{"norm": "layernorm", "rope_base": 10000.0, "rope_fraction": 0.25, "qk_norm": false, "attn_scale": 0.125, "parallel_block": true, "init_std_down": 0.051, "optimizer": "soap_variant", "weight_decay": 0.0, "schedule": "wsd", "decay_shape": "linear", "final_lr_fraction": 0.05, "doc_mask": true, "train_tokens": 409600000, "steps": 3126}
Each number is 128 + 24 x the weight over the matrix's rms, rounded and kept within 0 to 255. Layers, rows and columns count from 0.

# layer 3 attention output (transposed), 320x320, rms 0.0443, rows 5-37,69-101,132-165,196-229,260-292, columns 288-319
[[ 98 122 133 151 161 134 147 177 132  96 122 147 173 143 133 174 161  99 132  78 121 104 141 155 189 161 139 156 111 164 108 168]
 [126 133 121 112 129 132 126  82 104  94 171 150 112  96 128 129 164 122 171 107 128 156 154 115 140  78 149 113 113 133 101 128]
 [ 77 126 127 106 136 126 140 123 142 121 135  74 130 158 147 108 152 125 114 148 134 112 134 140  72 157 141 139 112 110 141  98]
 [121 182 129  93  64 130 154 150 113  90 142 137 105  97 160  99 115  98 137 110 140  84 100 122  89 142 116 127 160 119 158 130]
 [126 145 129 147 147 137  77 116 115 103  57 159 123 152 141 159 138 130 125 127 104 159 165 149 156 130 147 108 143 141 136 139]
 [108  95 140 143  97 135  89 109 130 166  56  76 125 157  72  93 106 142  97  97 117 155 140 152 117 152 108 126  76 114 153 114]
 [153 133 130 144 147 143 144 156 161 103 197 150  95  85 112 142  89 116 158 137 142 111 123 105 162 119  66 135 128 137 156 127]
 [139 116 105 117  87 157 173 102 110 151 124 115 109 135 103 114 142 129 126 122 139 155 129  95 111 174 145 122 172 146 101 118]
 [123 127 134 153 125 122 106 107  97 163 151 152 106 171 129 153 158 128 129 105 137 156 127 132 148 102 135 133 125 106 103 117]
 [ 96 105 127 145 124 134 140 103 120 126  98 137 144 153 162 127 161 120 113 128 126 101 144 149 167 120 152 146 124 135 131 168]
 [150 164 125  78 120 118  91 167 112 131 157  90 111 146 103 136 101 172 124 136 146 141  97 104 138 126 151  80  99 140 125 112]
 [115  98 118 131 135 113  98 125 118 136 100 109 137 127 125 106  98 123 109 124  90 124 113 139 123 157 182 145  98 118 121 105]
 [124 125 115 160 177 158 109 104 133  93 132 112 117  98 140 124  98 180 127 112 119 127  81 103 182 123 109 147 161  88 113 159]
 [125 127 105 122 127 129 134 130 149 101 144 150 169 138  93 129 119 137 126 128 114 155 105  76 126 110 151 124  92 133 108 126]
 [113 122 131 125 112 130 101 130 168  87 107 172 126  66 111 158 154 134 153 130 117 122 102 123 146 136 108 127  99 104  92 127]
 [176 132 121 132 126 153 159 159  89 109 125  75 112 157 144 171 142 116 121 101 123 158  91  68  95 107 126 119 126 156 120 112]
 [137 144 135 138 123 129 133 110 119 134 122 164 124 104 151 111 173 138 139  91 147 157 136  86 124 104 120 145 133 137 142 124]
 [119 155 122  96  76 131 122 116 115 157 140 120 109 125 184 140 137 156 113 123 107 150 138 136 136 156 131 130 126 131 103  88]
 [127  95 127 138 124 100 138 105 111 131  53 150 137 133 137 123 137 134 125 104 149 127 127 107 149 127 116 144 136 119 103 107]
 [ 81 129 121 104 142 158 136 109 162 124 168  92 141 126  96 110 151 101 126 145 133 125 165 167 124 123 151 122 124 174 126 122]
 [ 93 185 128 148 106 125 123 139 151 149 128 137 129 106 133 176 126  88 118 152 113 159 148 138 118 133 131  73 152 137 134 132]
 [164 132 146 116 129 139 122  96 128 125 106 177 109 121 124 112 121  88 122 112 141 156 139 119 126 131 121 107  91 134 161 117]
 [104 138 134 171  95 124 125 128 103 101 129 101  79 107 142 139  96 120 149  89 117 124  99 127 113  91 120 120 104 122  88 125]
 [122 146 130  98  97 140 115 113 161 152 123 101 109 122 138 126 140  83 114 111  84 135 100 121  96 130 100 117  94 152 164 128]
 [192 129 111  61 155 109  83 119 107 117  84 130 159 117 113 145 160  86 133 159 132 158  63 101 129  97 161 105 151 144 105 171]
 [124 121 116 116 143 160 150 135 126 160 113 128 134 152 162 135 119 140 117 122 145 116 125 101 116 103 145 104 138 133 109 129]
 [ 70 128 129 126 124 119 136 133 107 106 168 135 157 102 104 140 120 133 170 129 124 128 162 132 145 113 126 116 100 101 135  90]
 [101 102  93 165 113 150 106 104 137 123  95 147  88 103 113 115 136 148 118 143 147 118  93 129 142 142 178 107 126 115 127 100]
 [116 101 124 150 140 123 163 133 136 152  98 143 138 111 136 154 110 170 107 161 139 102 172 123 151 111 131 153 123 146 129 108]
 [133 116 194  81 111 114 159 116 205 153 115 121 122 125 102 103 123  94 108 137 145  97  88 109 115 165 133 140  92 119  99  97]
 [133 137 100 167  87 132 141 125  94 134 138 103 120 143 148 138  95  85 120 130 117 133 138 140 122 136 125 130 179  95 111 144]
 [129 155 139 134 168 151 133 129 111 145 154 106 115  99 134 125 129 129 157 136 149 124 129 120 151 115 136 120  66  87 125 117]
 [ 96 128 102 104  98 145  94 156 144 178 123 158 112 138 153 114 140 112 114 158 104 143 149 145  89 111 108 117  77 121 130 126]
 [116  85 146 126 121 164 115  73 157 138 126 114  92 145 112 159 119 121 141 125 154 126 182 142 139 134  84 137 128  81 117 105]
 [ 96 110 168 173 124 144 112 120 142 139 104 113 161 133 103 109 118 147 109 155 138 164 125 154 133 142 119 123 128 141 126 139]
 [139 146 100 103 113  94 125 157 109 115 121 107 101 107 136 147 124 122 139 122 119 162 116 121 141 112 142 115 110 155 126 119]
 [102 144 114 132 165 159 133  89 152 131 128 162 146 156 131 131 137 149 107 148 136 132 123 119 127 127 186 156 167 113 130 132]
 [129 133 118 128 156 107 135 170 120 125 167 123 125 117 140 120 146 129 145 119 168 106  83 166 132 121 133 143 128  90 136  99]
 [157  87 121 140 119 120 151 141  95 125 124 145 123 156 148 101 164 137 152 117 122 132 103 125 139 112 130 129 153 151 141  86]
 [131 116  94  87 141 120  87 177 142 134 111 121 145 170 151 154 147 105 141 125 175 108  69 132 179 107 164 148 147 128 140  94]
 [129 112 166 126 125  94 103 102 157 119 123  99 134  84 134 135 111 136 130 151 128 121 145 159 163 120 138 158 119 105 106 147]
 [129 126 104 122 140 100 147 139 128 134 147 137  97  95 110 116 121 184 152 172 152 114 144 128 120 152 111 155 137  72 118 117]
 [ 96 135  96 144 126 118 113 138 174 141 133 125 102 131 102 147 137 145 113  80 140 156  93 135  77 186 137 162  99  93 126 129]
 [130 130 133 128 127 124 150  86 137 119 156 105 141 169 128 121 113  85 137 132 110 150 135 110 135 128 166 166 138 128 103 166]
 [103 116 119  99  96  91 111 140 110 131 119 149 138 137 122 151 132 167 125 148 148 121 151  99  73 120 147 131 153  88 147 169]
 [147 112 148 121 129 110 122 120 128 110 143 145 140 142 102 137 100 127 123 125 134 143 131 123 104 127 117 119 122 112 106 123]
 [163 124 109 118 102 128 108 115 127 113 132 137  82  92 123 139 138  95 125 118 120 158 146 122 119 154 112 119 139 132 137 183]
 [124 143 104 161 127 153 112 130 143 141 118 178 118 126 130 137 112  77  87  96 115 120 154 112 126 117  96 104  95 130 137 157]
 [141  91 111 137 138 119 135 147 128 126 124 126 118  92 122 134 104 131 157 146 142 134 124 142 137 125 135 143 130 117 123 125]
 [154 121 124 165 105 182 132 117 165 105  86 121  91 113  90 143  86 110 143 124 162 138 146 131 181 122 120 102 118 167 122 118]
 [121 122 147  90 126 145 134 154 138 105 133 145 138 148  79 142 159 156 102 145 163 123 113 151 102 138 148 116 110 112 152 148]
 [129 141 128 142 127 142 143 105 133 146 127 131 140 116 111 121 132 129 136 123 116 151 122 139 162 133 115  88 106 139 130 107]
 [162 156 131 141 166 127 126  98 104 112  91 113 106 157 141 159 110 178 159 117 143 122 111 139 168 101 144 112 132 111 145 132]
 [127 107 124 112 147 113 116 161 129 108 130 148 123 132  73 115 186 141 109 144 130 127 123 102  86 140 116 151 136 160 145  94]
 [ 88 113 132 160 147 142 117 126 135 143  81 152 108 105 118 111 116 172 148 142 145 124 139 115 152 121  99 175 115 111 137 155]
 [140 110 131 179 147 126 136  84 103 132 142 133 119 135 164  94 117 133 143 162 150 128 154 142 162 154 132 128 156 106 126  96]
 [140 162  84 174 149 118  99 118 122 114  96 109 104 124 132 116 148 132 101 115 166 107  63 114 117 106 118 124 124 125 114 171]
 [113  98 143 157 140 174 112 126 145 130 184 141 116 136 107 159 165 124 125 126 113 149 163 131 118 144 116 105 127 140 141 114]
 [163 125 143 101 106 120 127 125  74 124 150 141  88 129 115  83 118 132 125 110 106 117 102 118 149 109 117 142  83 105 120 124]
 [106 140 124 118 114 142 151 163 139 148 126 162 142 117 136 127 138 132  83 123 167 123 107 115  93 155 121 120 120 131 132  85]
 [ 90 146 140 106 133 121 135 168 113 139 128 116 106 137 121 127 137 137 154 113 122 111 139 137 138 157  77 131 138  84  96  60]
 [130 135  95 137 155 131 139 108 137 119 143 135 118  95 137 140 120 124 113  98 118 131 100 142 129 128 133  90 130 111 142 132]
 [110  72 134 143 136 124 141 127 124 129 159 136 127 141 168  95  91 109 121 120  99 128 132 120 136 138 121 156 170 131 136 144]
 [141 153 122 122 138 151 107 110 141 141  97 158 136 119 164 129  92 110 123 127 116 100 118 135 145  76  97 111 140 152 112 170]
 [122 174 112 107  92 123 151 108 149 148 138 141 126 130 125 147 145 134 103  91 101 133  66  96 123 158 141 151 144 106 111 150]
 [124 106 139 157 149 130 127 153  81 116 163 113 119 141  75 126 161 133 118 128 115  84 121 124  94 105  93 158 135 132 158 158]
 [116 179 168 121 160 146 113 118 133 127 147 151  84 141  56 162 155 120 154 156  86 196 120 103 190 108 118 136 150 181 124 160]
 [137 140  89 144 122 153  87 150 153  77 188 144 100 129 142 118 127 207 141 136 163 129 107 144 102 112 117 103 112 129 125 157]
 [135  87 129 138 124 102 133  95 117 111 112 174 112 131 143 137 133 114 162 100 120 147 118 155 117 136 128 128 117 105  84 153]
 [144 162 115 111 138 134 138 121 143 149 171 108 116 155 106 121 173 159 139 124 112 122 123 127 143 129 175 115 111 166 127 126]
 [112 112 137 139 146 119 123 130 141 142 130 122 146 146 169 145  94 128 140 144 137 174 114 121 106 118 138 125 137 148 103 127]
 [149 141  97 128 148 145 108 101 120 158 105 119 100 122 145 156  78 136 108 153 138  80 118  91 124 123 132 141 109 163 140 155]
 [ 70 115 146 120 150 134 159 125 160 129 150 135 103  73 114 150  89 177 145 180 113 146 147  89 153  87  99  91 131 151 110 146]
 [146 136 158 140  94 110  72 141 112 176 123 130 134 133 108 147 120 154 123 153 101 127 159 133 126 130 142 148 108 110 102 134]
 [159  75 145 117 111 133 115 200  99  73 159 142 118  98 143 130 118 176 115 142  75 174  86 155  89 165 174  90 167 186 161 149]
 [127 121 153 130 109 120 162 123 124 129  92 128 166 134 109  90  94 119 168 110 131 138 151 125 156  90  73 123 130 143 134 121]
 [105  81 173 139 141 165 120 126 143 104  74 136 165 139  90 103 152 127 105 117 145 132 156 155 132 135 197 130 139 145 116 126]
 [129 177 135 105 140 100 187 132 132 106 123 102 191 168 109 142 100 101 119 147 138  95 171 143  77 137 137 120 102  88 132  85]
 [102 163  79 115 153 123 143  97 144 135  98  96  65 165 183 108 151  82 128 125 120 130 108 147 138  88 126 123 171  99  86 114]
 [104 112 164 160 146 157 152 135 129 150 111 114 175 128  89 123 129  97 106 155 164 108 122  76 137 172 141 108  94 126 129 116]
 [145 148 116 113  97 166 168 122 109 152 147 128 135 115 160 132 154 121  54 118 134 133  98 171  93 121  96 136 136 121 102  85]
 [157 127 159 110  91  99  75 114  78 116 105 152 117 106 105 140 130 145 150 142 120 186 152 114 129 108 137 110 140  95 109 111]
 [111 126 166 118 142 152 128 130 127 157 127 111 165 136  95 114 118 156 120 130 144 119 150 159 147 104  96 156 109 136  84 129]
 [180 134  98 116 133 114 108 115 158 133 138 112 118 162 154 117 125 141 162 121 117 168  93 160 113 151 132  77 121 118 117 117]
 [113 105 102  85 119 146 137 124 142 110 118 142 130  73  92 102 187 126 100  88 117 147 121 129 140 105 116 111 141  92 132 147]
 [131 129 153 125 127 132 110 150 123 158 168  97 145 125 113 146 143 104 131 121 162  79 181 118 131 151 119 120 134  99 115 143]
 [ 86 147 158  97  97 146 126 101 143 106 106 109 103 122 107 131 148 141 104 170 137  88 104 131 122 185 186 157 129 126 106 115]
 [124 122 132 148 163 114 139 149  97 153  92 142 165  92  59 110 114 102 133 128 116 120 131 138 135 123 113 131 132 149  86  99]
 [123  98 127 127 144 122  80 170 114 128 110 157 135 137 140 126 127  89 136 118 131  70 141  89 145 136 125  75 143 111 111 109]
 [108 134 129 104 117 126 121 156 125 133 166 100 178 145 123 153 115 132  86 139 134 141 129 130 101 175 149 128 125 129 138 113]
 [146 163 128 147 107 105 102 146 137 109 127 143  94 134  92 157 131 131 144 141 113 157 130 114 125 143  93 121 182 157 149  92]
 [139 139 129 146 137 110 133 111 112 100 135 140 108 147 121 129 150 141 165 105 123 211 129 123 123 117 125 100 131 146 122 121]
 [ 84 144 136 151 126 113  69 151 113 140 161 119 119 146 141 128 100 137 128 142 120 137 142 119 110  95 177 115 142 138 127 140]
 [167 139  96 128 134 100 105 117 152 122 177 124 105 154 120 136 110 101 178 128 135 166 160 152 106 176 141 124 125 109 119  78]
 [148 115 113 145  68 124 159 123  99 131 108 142 126 117 125 157  67 149 183 133 145 188 142 128 161 118 113 126 134 135 139 132]
 [165 141 146 130  94 162 118 120 142 151 126 111 139 176 122  77 157 129 115 119 156  72 117 142  89 154 180 150  85 127 150 124]
 [120 178  85  88 135 125 134 162 142 107 144 134 124  96 151 122 122 137 158 157 147 121 144 142 188 102 168 152 116 132 114 140]
 [112  86 114 116 124 160  93 123 119 113 115 129 103 115 170 116 124 144 160 118 132 132 129 159 140 135 161 140 114 135 132 121]
 [123 106 154 173 111 123 122  86  99 122  89 129 139 113 121 121 120  98 134 138  77 144 148 110 157 109 119  90 157 105 126 104]
 [114 144 156 106 140 126 119 101 156 135  90 121 147 171 134 110 174 144 138 136 141  98 144 133 137 102 112 117 126 101 116  94]
 [117 154 114 140 123 135 175 112 119 162  97 119 146 182 205  94  93 142 135  81  89 120 118  89 104 124  88 132 103 136 162 120]
 [132 136 130 133 136 123 155 103 121 164 130 131 118 138 129 151 101 131 165 183  66 160 100 157  93 144  79  96 152 151 141  83]
 [ 90 143 140  98 163 123  91 151  94 142 127  68 172  80  39 167 126 101  64 165 145 148 133  97 178 141 165 114 130 139  92 119]
 [161 143 123 114  98 151 137 133 134  89 133 129 173  84  88 113  95 112 164  89 170  72 168 112 197 148 103 184 111 104 127 153]
 [180  84 106 169 143 151  99 134 110 149 120 133 114 122 143 108 175 121  61 101 162 136 120 137  90 177 116 191 149 172 108 125]
 [159  52 164 184 116 120 175 128 108 152 164  51 110 119 136 100 132 118 162 133 183 101 164 109  82 140 126 135 151 139 162 117]
 [163 146 175 126 101 135 106 161  90 123 152 184 119 104 140  92 138 146 108  90 151 120 139  90  90 154 150 104 123 127 137 163]
 [114 175 114 100 145  95 118 110 100 149 131 146 131 121 127  86 134 120 116 135 158 111 121 168  95 126 144 103 150 110 200 119]
 [ 94 115 111 121 156 121 134 105 112 160 113  80 172 150 116 152 133 115 139 138 145 133 154 133 133 131 142  98 102 130  97 135]
 [116 100 141 115 144 123  98 145  88 110 123 110 140  92  74 115 121 122 151 100 151 189 128 162 142 150 107 113 189 130 159 122]
 [126 192 156 158 113  93 116 128 104 101 132 144 114 143 155 114 102 128 121 167  90  99 155  86 139 158 147 148 148 125 113  97]
 [ 89 108 151 136 162 101 121 145 106 130 128 120 126 127 148 109 102 129 117 125  83 171 103 120 109  98  67 144 175 123  72 117]
 [139  97 150 138 141 140 145 118 199 108 151 137 167 156  70 122 141 101 131 124 113  96  95 127 121 153 102 150 138 197 124 136]
 [109 146 114  85 136 145 100 151 127 159 157 127 131 130 148 141 136 106 189  92 139 115 135 146 143 125 142  87 119 162 115  96]
 [193 123  78  72 130 149 124 133 172 140 112 126 116 152 142  63 204 143 159  63 164 143  90 163 149 154 112 187 146 145 129 137]
 [161  93 147  80 136 147 157 152 134 135 111 120 132 105 142 134 115 142  93 112 163  93  99 127  76  70 127 154 122 136 114 109]
 [133 118  93 137 104 132 134 122 120  90 116 173 124 160 169  90 113 123 137 157 165 149 118 129 162 130 154 121 151 141 143 121]
 [136 113 122  94 150  97 112 125 169  99 163 140 164 113 116 158 123  58 102 146 174  91 127 144 124 121 165 157 144 113 161 144]
 [170  90 127 149 168 129 146 103 136 130 123 106 158  70 172 132 114 136 143 136  63 141 111 155 116 105 125 110  94 110 153 118]
 [122 167 125 182 110 110 119 158 111 126 149 153 134 140 130 140 112 128 136 137  96 113 103 122 140 116 176 100  99 149 129 153]
 [118 100 121  91 125 153 140 143 119 170 170 111 122 110 124  87 146 143 182 119 157 158 111 135 115 111 142  87 115 140 158 114]
 [121 171 131 155 119 140  99 169 108 114 143 152  89 158 146 116 119 141 176 179 151 107 167 144 146 163 171 165 135 174 124 131]
 [164 182 123 129 109 126  75  97 157 142 154 122 100  93 117  55 155 124 115 151 147 160 162 160 158 155 143 136 126 134  98 111]
 [123 158  89 140 113 109 144  85 140 130 101  98 118 117 107 134 112 104 154 157  79 109 104 157 134 131 116 164 107  98 149 117]
 [ 84 127 170 108 146 106 140 141  98 125 126 138 143  87 125 153 130 134 130 141 149 127 131 144  96 111 142 102 126  72 128 128]
 [122 162 140 132 148 133 123 118 143 161 151 172 142 144 168  98 128 117 132 115  85 137 166 121 152 103 132 146  89 127 163 165]
 [129  98 141 102 146 121 117  71 161 160 144 167 150 154 146 187 158 112 131 104 187 140  75 164 154 148 127 228 158 133 109 113]
 [ 65  96 152 111 140 168 132 122 150 153 124 143 144 127 163 127 127 203 128 151 163 135 115 117 128 100 166 136 111 135  88 139]
 [166 156 185  99 128 138 135 156 144 125 100 147  97 118 118  85 106 146 125 105 138 119 106 117 152  92 153 102 186 121 145 144]
 [ 94 127 141 137 163 114 155  63 126 121  92 177 130  94 123  94 185 121  88  85 111 129 130 130  89 121  99 168 135 147 142 176]
 [ 97 145 147  94 100 122 127 109  96  99 127 142 137 140 134 162 129 139 130 146 121 144 168 159 133 117 106 158 156 134 128 141]
 [ 88 103 133 149 124 138 190 121 131 133 168 123 129 149 110  94 141 131  88 140 169 125 151  89 212 130 146 153 110 149 142 104]
 [139 153 161 127 140 136 146 151 110 128 123 137 156 158 128 130 125 132 140 117 131 169 191 130 122 144 100 129 154 182 128 175]
 [169 166 138 119 111 155 187  99 118 125 105 205 115 128 111 133 130 117  95  79  71 135 149 158 213 144 159 149 135 118 124 147]
 [125 139 151 122 112 110 132 138 131 133 132 149 149 128 111 142 114  97 113 112 135  98 110 145 142 109  98  88 126 134 146 124]
 [ 90 162 135 169 137 114 142 116 106 108 167 141 125 120 121 102 125 118 125 107 109 112 109 139 104 112 107 115 109 121 168 124]
 [133 143 149  95 159 105 121 139 132 121 127 101 103 125 110 133 144 140 134 139 109 113 107 144 122 152 120  92 101 123 144 119]
 [104 126 127 126 145 152 147 132 144 116 157 176 140 109 126 134 139 146 118 125  76 114 100 130 127  97  85 134 116 115 132 143]
 [122 118 170 148 139 133 116 101 133 135 130 104 123 158 106 149 113 122 187 117  98 127 134 126 117 115 144  75 122 154 147 111]
 [135 131 123 118 119  99 138 135 116  78 149 167 114 138 185 116 150 106 129 125  99 129 155 128 133 134 127 169 131 102 131 136]
 [ 96 136 134 105 134 138 125 165 108 103 128 113 137 116 131 134 148  96 138  93 105  98 131 173 133 122 142 111 121 133 113 117]
 [ 98 137 145 145 121 152 184 113 148 132 100 103 112 162 123 114 111 102 101 120 176 156  99 120 146 115 130 106 111 147 134 152]
 [159 137 101 159 136 140 126 104 134 157 159 143 113 167  99 138 158 115 125 108 166 143 110  96 127  98  85 167 102  86 116 147]
 [132 143 131  86 136 164 125 120 135 134 128  80 169 121 105  93 142 138 131 113 185 111 133  89 116 130 141 141 103 133 124 151]
 [140 130 105 124 107 109  93 150 128 130 160 120 103  73 111 132 108 145 113 123 155 102 130 104 154 117 111 114 123 131 115 145]
 [121 147  92 116 110 126  98 183 134 105  99 139 158  67 160  88 170 130 142 118 106  49 133 164 117  88 119 119 116 114 155 132]
 [152 149 127 144 119 162 120 156 116 157 140 144 150 133 127 114 148 120 125 145 128 114 131 128 128 108 141 119 101 162 104 143]
 [119 126 114 141 119 106 175 152 104 123  84 123  97 157 154 124 163  96 124 138 121 108 140 187 123 144 185 167 124 127 151 123]
 [152 125 109 142 163 106 136  81 121 138 127 126 105 147 121 113 142 179 138 129 118 119 146 103 128 136 118 146 170 124 127 111]
 [152 122 127 139 147 132 123 136 153 163 168  90 145 134 107  87 134 190 127 137 102 136 138 106 121 200 131 164 137 131 146 130]
 [102 142 104 104 123 150 130 134 154  79  58 160 134  81 134 121 112 173 135 128 143 157 122 172 129 131 162 156 131 134 143 109]
 [102 152 144 119 122  69 145 133 141 140 142 146 114 132 153 148 139 101 143 109 140  81  95 114 145 106 145 125 147 126 144 116]
 [163 157 149 113 134 141 129 128 126 128 170 139 129 158  92 119 122 132 121 124 166  92 125 112 147 110 154 163 124 115 150 130]
 [ 83 147 131 105 140 122 130 158 112 107 138 136 132 139 135 108 107 147 154 144  71 105 172 166 150 104 128 151 142 111 115  89]
 [148 117 139 129 176  90 137 111 126  93 114 155 161  92 106 153  73  96 121 124 121 109 146 134 117 156 121 104 121 120  48 138]
 [112  91 132 116 121 132 148 105 131 116 137 143  92 133 110 127 114 131 143 122 106 147 163 139 127 125 132 142 137 145 165 147]
 [150 134 132 125 120 117 138 104 113 157 118  86 144 143 142 162 179 148 145 145 139 121 122 107 100 121 128 137  86 102 132 115]
 [139 113 131 133 128 125 126 157 102 152 149 119  96 151 102 125 159 157 153 132 140 119 135 139  95 125 150 105 172 124 129 113]
 [146 105 114 113 116 159 127 134 145 114 150 152 143 138 144 130 108 174 127 130  80 135 152 144 151 132 136  90 178 109 115 138]
 [122  90 122 123 119 121  96 123 102 159 147 105 118 145 104 133 146 132 134 133 114 117 119 139 115 151 102 130 127 133 154 167]
 [138 113 136  90 140 127 138 108 159 126 151 120 150  85 102 128 102 104 109 151 112 137 113  99 133 100 107 114 128 116 118 151]
 [170 151 140 137  79 112  87 127 110 111 116 163 110 125 161 121 129 124 125 149 125 108  83  94  98 106 131 130 107 134 114 134]
 [104 107 104 105 164 105 109 114 106 124 166  77 109 162 121 127 109  95 142 149 148 144 111 107 144 101 127 116 160 150 145 150]
 [ 84 139 130 132 114 125 139  65 162 131  82 103 124  90 138 119 152 120 172 100 133 158  99 122 135 133 144 103 151 149 116 165]
 [115 130 137 136 144 159 149 153 104 155 107  87 137 155  97 133 151 135 142 139 173 131 166 138 116 154 111 100 105 170 162 113]
 [147 113  87 113  89 148 121 153  94 104 148 110 127 153 138 143 139 146 155  95 162 140 145 113 124 139 163  75 105 116 133 140]
 [133 132 127 122 119 149 123 151 113 143 121 170 120 143 153 120 123 131 128 150 126 145 106 128 138 158  90 112 118  94 127 116]]
# layer 3 attention value, 64x320, rms 0.0355, rows 5-37, columns 288-319
[[116 150  74 129 116 151 110 117 114 144 136 125 151 111  99 126 137 152 122 134 130 125 163 128 148 147 100  96 185 108 136 149]
 [114 139 122 144 129  91 128  98 107  91 140 116 157 131 116 148 162 135 128 150 139 148  78 166 112 116 113 108 111 179 154 159]
 [124 133 152 147 130 100 107 149 143 132 123 146 121  71 112 108 130 125 149 143 107 101 143  93 140 119 140  92  99 131 140 112]
 [117 105  69 122 121 134 115 133 146 131 132 111 120 100  87 106 129 149 106 127 145  83 140 124 112 156 137 140 142 119 124  97]
 [139 122 148 148 127 141 113 180 107 106 138 113 168 158 130 119 112 127 124 159 142 143 141 131 120  83 150 144 104 120 105  98]
 [127  97 127 144 137 125 115 140 129 141 100 156 138 154 102  81 192 129  87 145 116 171 120 125  71 126 118  96 165 123 150 136]
 [138 122 147 122 192 164 114 132 174 123 109 116 140 113 118 154  74 116  90 124  94 139 136 170 150 156 135 110 136 153 146 115]
 [118 115 139 120 116 134 118  89 169 128 132 108 103 155  84 115 130 149 135 114 146  89 153  72 124 193 131 150  98 113 129 157]
 [154  84  82 116 156  94 115 100 116 113 117 130 134 111  59  98 124 139 139 124 119 116 130 135 111 132 137 118  66 132 126  85]
 [ 95 150 118 108 135  88 116 155 122 151 129 135 118 180 113 114  93 163 142 149 116 123 120 142 134 139 141  97 112 119 148 107]
 [154  85 138 130 110 113  98 155 106 158 137 128 149 147 127 108 144 148 140 116 142 128 130 126 102 129 153 163  87 126 141  85]
 [161 104 119 152 102 109  89 129  95 108 154 143 106 107 110  85 113 117 128 166  84 142 162 127 120 102 109 186 120 154 116 143]
 [126 110 147 145 117 143 180 133 148 118  91 122  94 142 117 113 123 124 150 113 120 177 131 117 142 123 109 118 141 117 128 112]
 [126  81 117 170 116 181 120 120 165  88 135 125  84 135 110 108 154  97 134 155 140 157 116 143 163 110  96 128 131 119 142 160]
 [132 108 125 124 116 134 127 127 133 173 164 113 115 117 113 139 161 188 153 121 139 149  80 122 124 176 145 140 132 110 145 158]
 [103  90 113 121 112 141 104 126 137 142 133 183 111 146 106 119 134 180 127 118 111 155 163 115 119 141 142 141 190  92 131 105]
 [ 98 114 156 123 103 172 125  94 154 117 106 165 146 143 109 132 102  91 140  74 120 172 121 159  96 154 148 150 115 159  76 136]
 [104 134 116 128 122 119 145 115 168  99 119 130 130 148 121 127 112 119 110  62 132 116  94 161 108 172 103 144 109 119 118  80]
 [114 104 135 147 120 143 143 152 102 171 109 101 168 122 166 146  88 127 178 101 135 110 112 152 101  83 145 145 101 129 117 187]
 [159 128 135 157 139 146  83 118 130  92 137 132 171 141 132 140 150 100 144 157 106 128 116  98 129 132 154 123 138 112 128 128]
 [116 142 140 146 148  99 139 138 118 120 129 156 136 140 119 132 119 138 125 141 157 145 119 133 126 152 120 132  82 126 140 140]
 [175 180 160 124 128 109 132  79 124 146 150 144 136 103 125  99 155 144 164 155 108 151 114 149 107 119 134 122 214 132 141  94]
 [ 86 104 133 124 131 115 167 114 107  99 158  83 101 143 131 127 134 133  92 136 129 166 104 140  87 112 107 155 138 108 153 107]
 [168 104 136 172 154 177 127 141  80  89 108 110 128 106 126 112 103 165 143  79 109 148 173 101 128 120 134  92 103 128 123 186]
 [143 105 135 147 155 166 121 114 116 119 150 119 112 130 148 133 135 111 174 102 166 115  86 152 173 128 135 143 169 169 134 183]
 [133 124 143  81  92 148 137 106 147 102 133 171 125  82 116 152 167 132 116 110 153 111 110 120 114 129 180 125  86 100 127 129]
 [126 114 165 135 143 140 135 114 142 174 132 104 142 137 117  67 119 117 132 128 142 153 163 148 151  87 139 142 169 129 159 131]
 [108 121 106 126 148  59 135 135 106 148 105 125 106 106 101 190 104  87 113  86 145  95 148 123 169 121 131 119 101 137 134 136]
 [125 134 179 139 117 149 142  97 118 106  80 102 121 110 129 116 127 131  57  99 136 131 134 140 127 130 117 132 114 142 128 168]
 [128 125 124 151  97 126 127 138 135 150 105 110 160  96  86 131 143 118 128 102 120 152 149 163 130  96 113 139 171  99 150 112]
 [109 135 112 173  71 161 107  76 118  72 167 124  93 126 114 123 109 115 127 133 134 122  91 101 106 146  80  89 105 115 120 135]
 [155 154 159 141 129 121  95  87 140 135 119  89 111 139 113 144 105 107 120 142 123 104  87 140 153 176 138 122  97 124 126 142]
 [107  95 140 168 130 110 103 128 169  84 123 109 135 121 111 188 144 141 144  75 147 116 169 148 143 100  81 102 131 153 113 125]]